From a checkpoint of a small transformer trained on Wikipedia: capped logits, 9824 steps.
Each number is 128 + 32 x the weight over the matrix's rms, rounded and kept within 0 to 255. Layers, rows and columns count from 0.

# layer 4 attention query, 128x128, rms 0.305, rows 0-24, columns 64-127
[[ 84 125 141 153 143 100 133 141 100 129 116 102 112 118 143 175 170 150 133 152 131 143 131 158 147 120 124 161 124 128 135 151 108  95 119 119 134 151 147  97 116 128  90 134  86 172 108 139 141 159 113 151 123 136  74 109 120 149 161  98 157  94  82 128]
 [144 152 138 124 153 141  99 113 148 137 156 149 156  74 167  92 124 156 100  55 115  78 118 145 120 106 143 113 117 124 117 123 103 126  62 122 140 107 136 110 123 178 157 140 103 102  94 117 128 135 132 117 118 167 136 180 188 151 126 155 142 146 110  87]
 [186 137 114 135 207 193 112 151 116 124  88 156 164 134 101 138  96 110 119 118 158 173 131 132 163 100 101  80 195  95 158 193  90 109 143 166 130 187 134  95 134  96 168 175 154 147 109 131 128  93 130 111 103 103  76  81 100 126 175 130 144 137 175 138]
 [ 76 160 114 140 160  91 143 179 131 151 117 137 107 130 131 148 189 108 125 133 117 118 122  73 155 132 107 152 160 139 114 158 138 125 120 148 115 139 109  94 144 105 165 128 155 116 169 159 140 140 124 139 142 133 114 112 162 151  72  96 151 150  99 156]
 [148 148 133 143 140 132 112 143 130  85  90 154 145 153 145 124 147 154 145 163 132 133 154 148 122  90 127 112 142 117 135 121 118 125 138 156 178 101 130 103 104 156 110 130 130 131 105 113 122 105 135 139 127  90 109 109 124  60 140 120 139 132 142 139]
 [146 112 104 142 127 131  89 135 116 132 103 118 102 118  92  92 140 154 104 120 167 113 116 152 112 174 111 158 152 116 116  99 105 124 113 133 118 149 100 125 132 140 144 194 162 143 107  79 102  78 121 110 169 148 121 153 132 156 159 106  84 134 120 124]
 [130 139 168  95 131  99 110 129 129 125 154 175 141  98 117 163 143  96 136 250 142 152  94 137 169 127 141 135 147  90 161 154 153 112 126 166 114 133  83 122 176  96 116 120 134 105 165  92 126 117 180 122 144  77 115 103 153 162 135 101 166  73 122 155]
 [122 108  92  91  74 146 160 149 139 126 105 108 161 138 116 152 122 136 147 115 145 159 120  82 123 109 144 145 116 116 118 134 144  91 128 127 151 192 117  92 147 156 144 128 137 112 142 152 162 115 109 138 124 143 155 122 119 115 147 105 119 136 207  90]
 [211 143 126 122 129 145 153 102 175  93 100 137 134 157 169 168 114 135 107 130 134 161 125 101 135  85 154 107 109  87 121 126 189 145 108 102 136 115 140 130 116 104 176 158 159  87 137 115 132  93 156 126  89  90 164 135 124  81 178 144 112 127 135 122]
 [133 146 142 128 200 114 104 125 141 126 110 102 127 166 110 126  94 142 104 109 150 126 157 110 111 134 144 166 162  98 130 158  88 118 167 112 157 138 111 108  89 168 157 115 117  89  49 105  89 118 137 118 147 136 127  91 146 155  82 139 110 102 123 147]
 [148 143  89 130 119 144 115 170 159 138  63 107 111 142 123  92  96 130 156 116 155  47  80 154 151 147 150  97  94 132 103 139 103 123 189 110 118 163 137 126 135 123 136 145 136 144 127 146 125 147 131 126 137 155 108 144 125 131 178 116 119  97 114 154]
 [119 145  95 125 144 147 102 120 129 103 120 126 162 142 122 115 113 114 131 122 129 163 150 187 167 124 146 100 139 100 148 181 144 105 140 136 147 163  78 107  93 119 109 159 111 132 154 101  92 108 139  73 134  90 134 127 123 142 135 138 117 170 122 121]
 [139  80  81 154 124 164 143 121 129 110 104 101 121 101 123 122  74 134 152  97 175 160 108  97 125 168 103 149 124 144  94 145 128 160 152 125 121 149 137 166 138 136 127 161 118 134  89 103 127 115 122 148 116 183 150 131 135 115 223 214 177 174 123 127]
 [130 119 158 125 118 146 154 169 185 117 162 134 174 123 165 127 119 147  87  75 124 151 122  95 112  89 132 115 118 114 151 109  73 113 133  96 188  97 113 170 187 139 165 139  78 165 125 154 115 134 140 157 109 113 128 129 131 107 118 123  99 136 171 162]
 [163 117 120 136 152 161  93 107 169 130  86 127  70 165  96 135 114 141 125 134 141 148 173 144 154 124 153 124  75 146 147 105 107 140 145 103  79 124 172 167 124 162 121 111  95 120 121 117 113 178 129 119 127 155 121 113 125 123 191 149 149 161  97  89]
 [ 50 112 130 111  85 113 160 113 124 119 174 147 112  95 112 118 120 131 141 147 119  69 155 170 119 146 135 180  88 136 104 122 187 104  89 119 159 101 166  71  99  88  84 155 125 122 138 146 154 174 145 127 132 123 159 101 126 134  74 125 129 114  92  77]
 [134 121 141 146  84 144  68 113 149 125  71 115 142 137 137  97 135 126 125 137 137 158 120 156 129 119 116 134 162 154 100 156 124 106 146 139 116 180 122 111 159 129 145 107 139 120 162 117 111 125 144 130 147 113 129 114 121 121 245 157 116 116 159 188]
 [194 136 119 114 101 148 182  59 153  94 148 113 127 124 154 128 138  91  58 123 154 125 140 139  78  69 110  79 157 118 149 129 126 178 112 151 125 151 174  95 107 173 118 136 131 125 117  95 150 127  94 121 119 104 187 104 115  96 176 140  85 111 149 101]
 [125 108 171 125  93 124 129 161 153 116 134 118 173 157  87 129 114 116 146  70 129 134 123 119 168 149 126  91 130 133 105 129 131 122  91 132 143 110 121 138 149 134 107 101 109 143 136 116 186 147 100 106 117 125 156 102 112 156 140 144 161 121 153 109]
 [165 131 102 136 148 143 151 128  95 135 113 149 132 145 142 114 114 108  85 115  94 186 170 115 121 123 104 103  87 122 122 122 106 173 120  91 120  97 150 159  45 154 141 135 125 113 172 151 136 112 134 119 178 161 121 171 145 119 100 164  80 136 132 167]
 [128 123 147 112 101 159 133 121 116 117 117 129  95 106 116  68 129 130 133  97 140  85  77  98 143 153  97 101 118 147 121 153 127 105 138 140 171 115 118 134 106 149 164 115 133 126 138 153 125 146  85 121 175 188  95 140 136  82  79 127  95  98 129 114]
 [103 147 171 134 136 113 155  89 149 137 142 104 122 131 200 175 150 121 139 188 159 107 181 137 158  63 177  96 155 137 141  45 177  86 107 113 104  91 115 107 133 105 104 123 134 107 134  57 164 154 165 131 108 121  61  75 147 123  75 128 162 127 183  36]
 [ 93 113 175 134 116  96 134 104 166 183 122 164 122 165 128 152 126 131 128 152 125 157  99  94 117 131  73 195 113  84 118 132 191  91  89 118 114 123 142 163 142 111 135 125 154 148 126  68  99 136 122 128 107 157 152 188 187 152 138 102 123  76 110 103]
 [171 138 142 107 157 121 137 154 111  92 112 138 154 147 121 157 127 159 147 147 146 109  99 103 129 117 153 153 118 134 141  92 158  87 130 156  78 130 172 148 139  80 165 132 122 125  91  90 123  96 140 142  85 104  79 115 128 138 127 156 123 102 148 120]
 [108 166 131 154 117  51 111 123 137 105 109 122 164 138 161 104 205 113  85 136  83 155 181 173  89 144 112  69 124 102 136 144 127 130 116 148 194  85 113 171 101 120 115 124 152 115 125 150 130 178 106 142 107 114 110 132 125  63  80 130  92 130 136 150]]
# layer 4 attention key, 128x128, rms 0.331, rows 0-23, columns 64-127
[[117 148  89 118 104 154 172 108 146 110 133 136 162 133 135  69 133 117 118  93 129 122 138  91  84 114  85 156 126 122 152 108 148 115 108 171 144 114 110 144 129 151 130 172 134 119 150 151 100 115 115 202 114  90  82 134  99 107  21  97 120 112 143 147]
 [148 135  98  92  94 146 155 109 112  98  96  72 165 143 117 103 172  97  90 147 105 103 132 135 105 139 121 156 168  94 124 116 124 171 144 130 163 123 134 195  63 194 121 135 106 106 153 144 122 174 127 109 110 144 134 126 168 189  84 170 115 133 102 164]
 [130 139 118 139 117 124 134 119 142 135  83  67 127 120 129 115 119 110 147 164 186 111 113 110 147 126 128 166  91  93 150 140 111  94 154 145 131 125 137 117 107 142  96 119 172 120 189 189 101 114 107 144  95 104 148 127  98 134 102 148 122 137 117 148]
 [130 133 126 129 119 155 117 159  94 105 118 141  72 136 178 100 173 115 105 149 103 129 120 114 151 130 129 145 109 143 127 168 140 134 131 144 144 152 159 149 141 180  94 113 118 168 135 125 147 113 168  67 114 150 132 188 129 104 147 137 150 119 108 107]
 [106 127 117  87 171  83 113  98 152 133 135 114 150 148 171 120 122  97 139 129 136 108 127  96  95 144 110 153 137 113 116 102  97 146 155 124 137 129  97 129 128 181 145 126 143 169  90 141 104 152 148 131  99 119 195 153  91 125  92 163 105 121 117 100]
 [120 132 176 127 160  81 138 167 141 122 140 215 129 142  96 167  94 123 162 107 194  69  60 128 104  86  98 190 178 153 119 130 184 128 119  97 133 106 143  83 134 114 142  94 141 160 122  89  84  95  98 120 146 158 146 158 130 109 145 156 172 134 135 135]
 [126 141 164 123 131 152 137 172 140 156 131 111 118 136 204 103 120 118 148 161 119  89 158 136 116 103 109  92  76 153 110 136 111 120 144 125 116 102 163 115 191  97  96 166  93 146 120  95 119 127 122 139  95 119 126 125 125 124 102  91  89 106 101 148]
 [135 132 161 145 163 152 148  64 161 123 136 141 132 112 152 185 155 125  79 174 125 131 184 152 114 112 136 121 109 121 144 158 161 117 127  99 162 122 124 121 149 135 143 148 120  87 131  96  93 146  77 156 136 136 132 115 103 122 106 148 144 138 139 132]
 [126 128  98 126 149 123  71 162 123 110 106 165 146 126 146 102 126 117 164 170 112 123 136 156 116 144 121 169 126 134 179 134  64 127 132  97 113 108 108 160 134 163 153 124 153 171 120 130 138 129 136 146 140 116 131 142 144 127 186 172 124  84 128 114]
 [154  83 109 161 100 151 144 110 114 153 146 113 120  56 148 144 153 115  91 140 107 142 149 122 134 183 115 105 112 152  93 140 103  88 141 108 151 159 102 105 169 115 108 122  91 150 134 143 161 143 141  91 131 164 144  59  80 133 138 104 135 133 129 110]
 [158  88 116 114 135 136 146 121 122  91 167 130  81 134 117 113 118  83 105 119 128 128 160 132 128 130 134 112 107 140 125 103 122 107 135 108 149 114 134 118 152 163 128 136 141  86 132 136  98 124 173 117 101 142 130 173 110 111 102 111  93 116 105  88]
 [189 163  96  98  94 150 167  87 143 132 172  57  74 105 133 115  98 155  98 108  94  95 138 109 151 124 118 119  79 104  91 103  90 106 151 128 144  81 145 105 149 186 153 142 112 101 134 132 155 101 136 133  98 162 115 117 130 107 142 111 128  82 147  73]
 [121 138  98  75 151 148 121 145 133 118 150 111  98 159 129  90 148 131 156 156  86 103 122 126 135 118 135 125 147 154 127 125  94 163 137 152 166 155 166 106 145 159 163 154  65 124 131 105 109 131 126 119  98 126  97 175 178 142 134 154 119 111 178 134]
 [135 133 109  73 149  95 121 122 150 130 117 123 111  91 124 117 121 131 142 169 175 148 134 110 137 167 145 129 132 126 128 130 130 151 131 105 129 105 108 174 122  99 144 122 129 102 129 114 102 164 144 134 157 128  87 155  98 120 133 148 182 135 132 119]
 [143 157 115 139  87  99  94 157  75 102 111 115 173 155 155 103 164 102 124 114 114 123  81 135 104 130 104 128 154 119 117 109 152 133 118 150 128  79 129 110 133 143  92 137  85 103 123 141 118 125 137 141 156 125 178 140 136 186 115 142 142 154  93 126]
 [117 145 134  81 127 121 127 159 139 125 123  75 119 112 143 172 141 120 144 137 155 103  90 111 116 136 122 192 157  91 132 127 128 124 121 124 131 103 122 130 132 111 172 101 128 138 103 117  94 120 116 127 120 109 163 131 151 153 139 128 124 123 121 124]
 [111 106 108 114 108 104 120 163 106 114  81 118 133 125 104  83 109  79 174 113 161  78 130 131 102 103 159 125  73  78 155 144  74 152 129 118 178  85 171 136 111 220 120 129 140 105  90 117 122 141  90 159 123 142 197 149 132 161 137 136 152 118 130 138]
 [ 97 111 142 119 147 116 132 116 136 118 128 145  98 134 125 204  83 175 116 147 117 129 203 150 149 150 157  88 150 177 144 115 105 117 138 119  89 141 199 102  98 118 134  97 102  98 155 107 166 137  89 133 139 117 104 142 139 132  94 104  89 127 143 151]
 [146 147 126 135  89 135 148  76 127  81 164 140 135 138 147  80 220 109 130 178  57 122 150 150  96 109 135  95 122 166 136  97 155 175 150 118 147 171 109 150 132 153 146 173 143 101  97 147 171 107 157 145  87 118 127 154 145 125  60 121  70  86 209  60]
 [137 139  63 132 152 100 121 129 155  99 109 112 152  83 133 176 169 115 143 176  48 162 103 102  98 124 151  99 173 118 178 153 121 130 128 140 174 119 118 129  90 176 123 105 125 123 162 168 121 215 123 186 148 138  79 161 141 147 126 131 159 127 168 137]
 [150  93 134 132  97  98 162 106 136 131 124 134 150 101 146 149 181 136 132 180 157 132 105 123 135 145 150 129 102 123 106 137 119 130 131 132 153 157 128 153 126 106 153  96  93 127 158 137 127 154 134 160 119  98  88 137 148 107 134  95  64 135 160  86]
 [157 123 142 148  97 148 134 127 100 155 115 116 110 160 110  91  91 134 168 103 125 105 116 135 116  86 142 146 107 110 148  98 119 159 113 155 134 113 140 133  95 150 157 140 102 129 136 141 145 132 112 105 152  63 161  88 107  94  99 158 132 105 108 141]
 [105 108  68 128 158 148 114 137 142 145 141 158 138 126 105  93 141  95 132 141  93 126  95 138  77 109 134 101 140 156 166 130 145 144 179 137 153  90 154 117 117 179 133 155 110  98 109 125 100 129 137 140 117 199 122 159 152 123  81 178 132  87 138 138]
 [145 129 112  95 133 156  99 129 115 105 123 143 125 122 118  90 167 119  98 143 107 163 140 150 115 132  87 138 119 139 159 117 118 132 145 139 153 161 148 121 161 145 104 118  97 151 142 121 130  89 168 102  85 154 167 193 116 150  97 138  92  89 106 118]]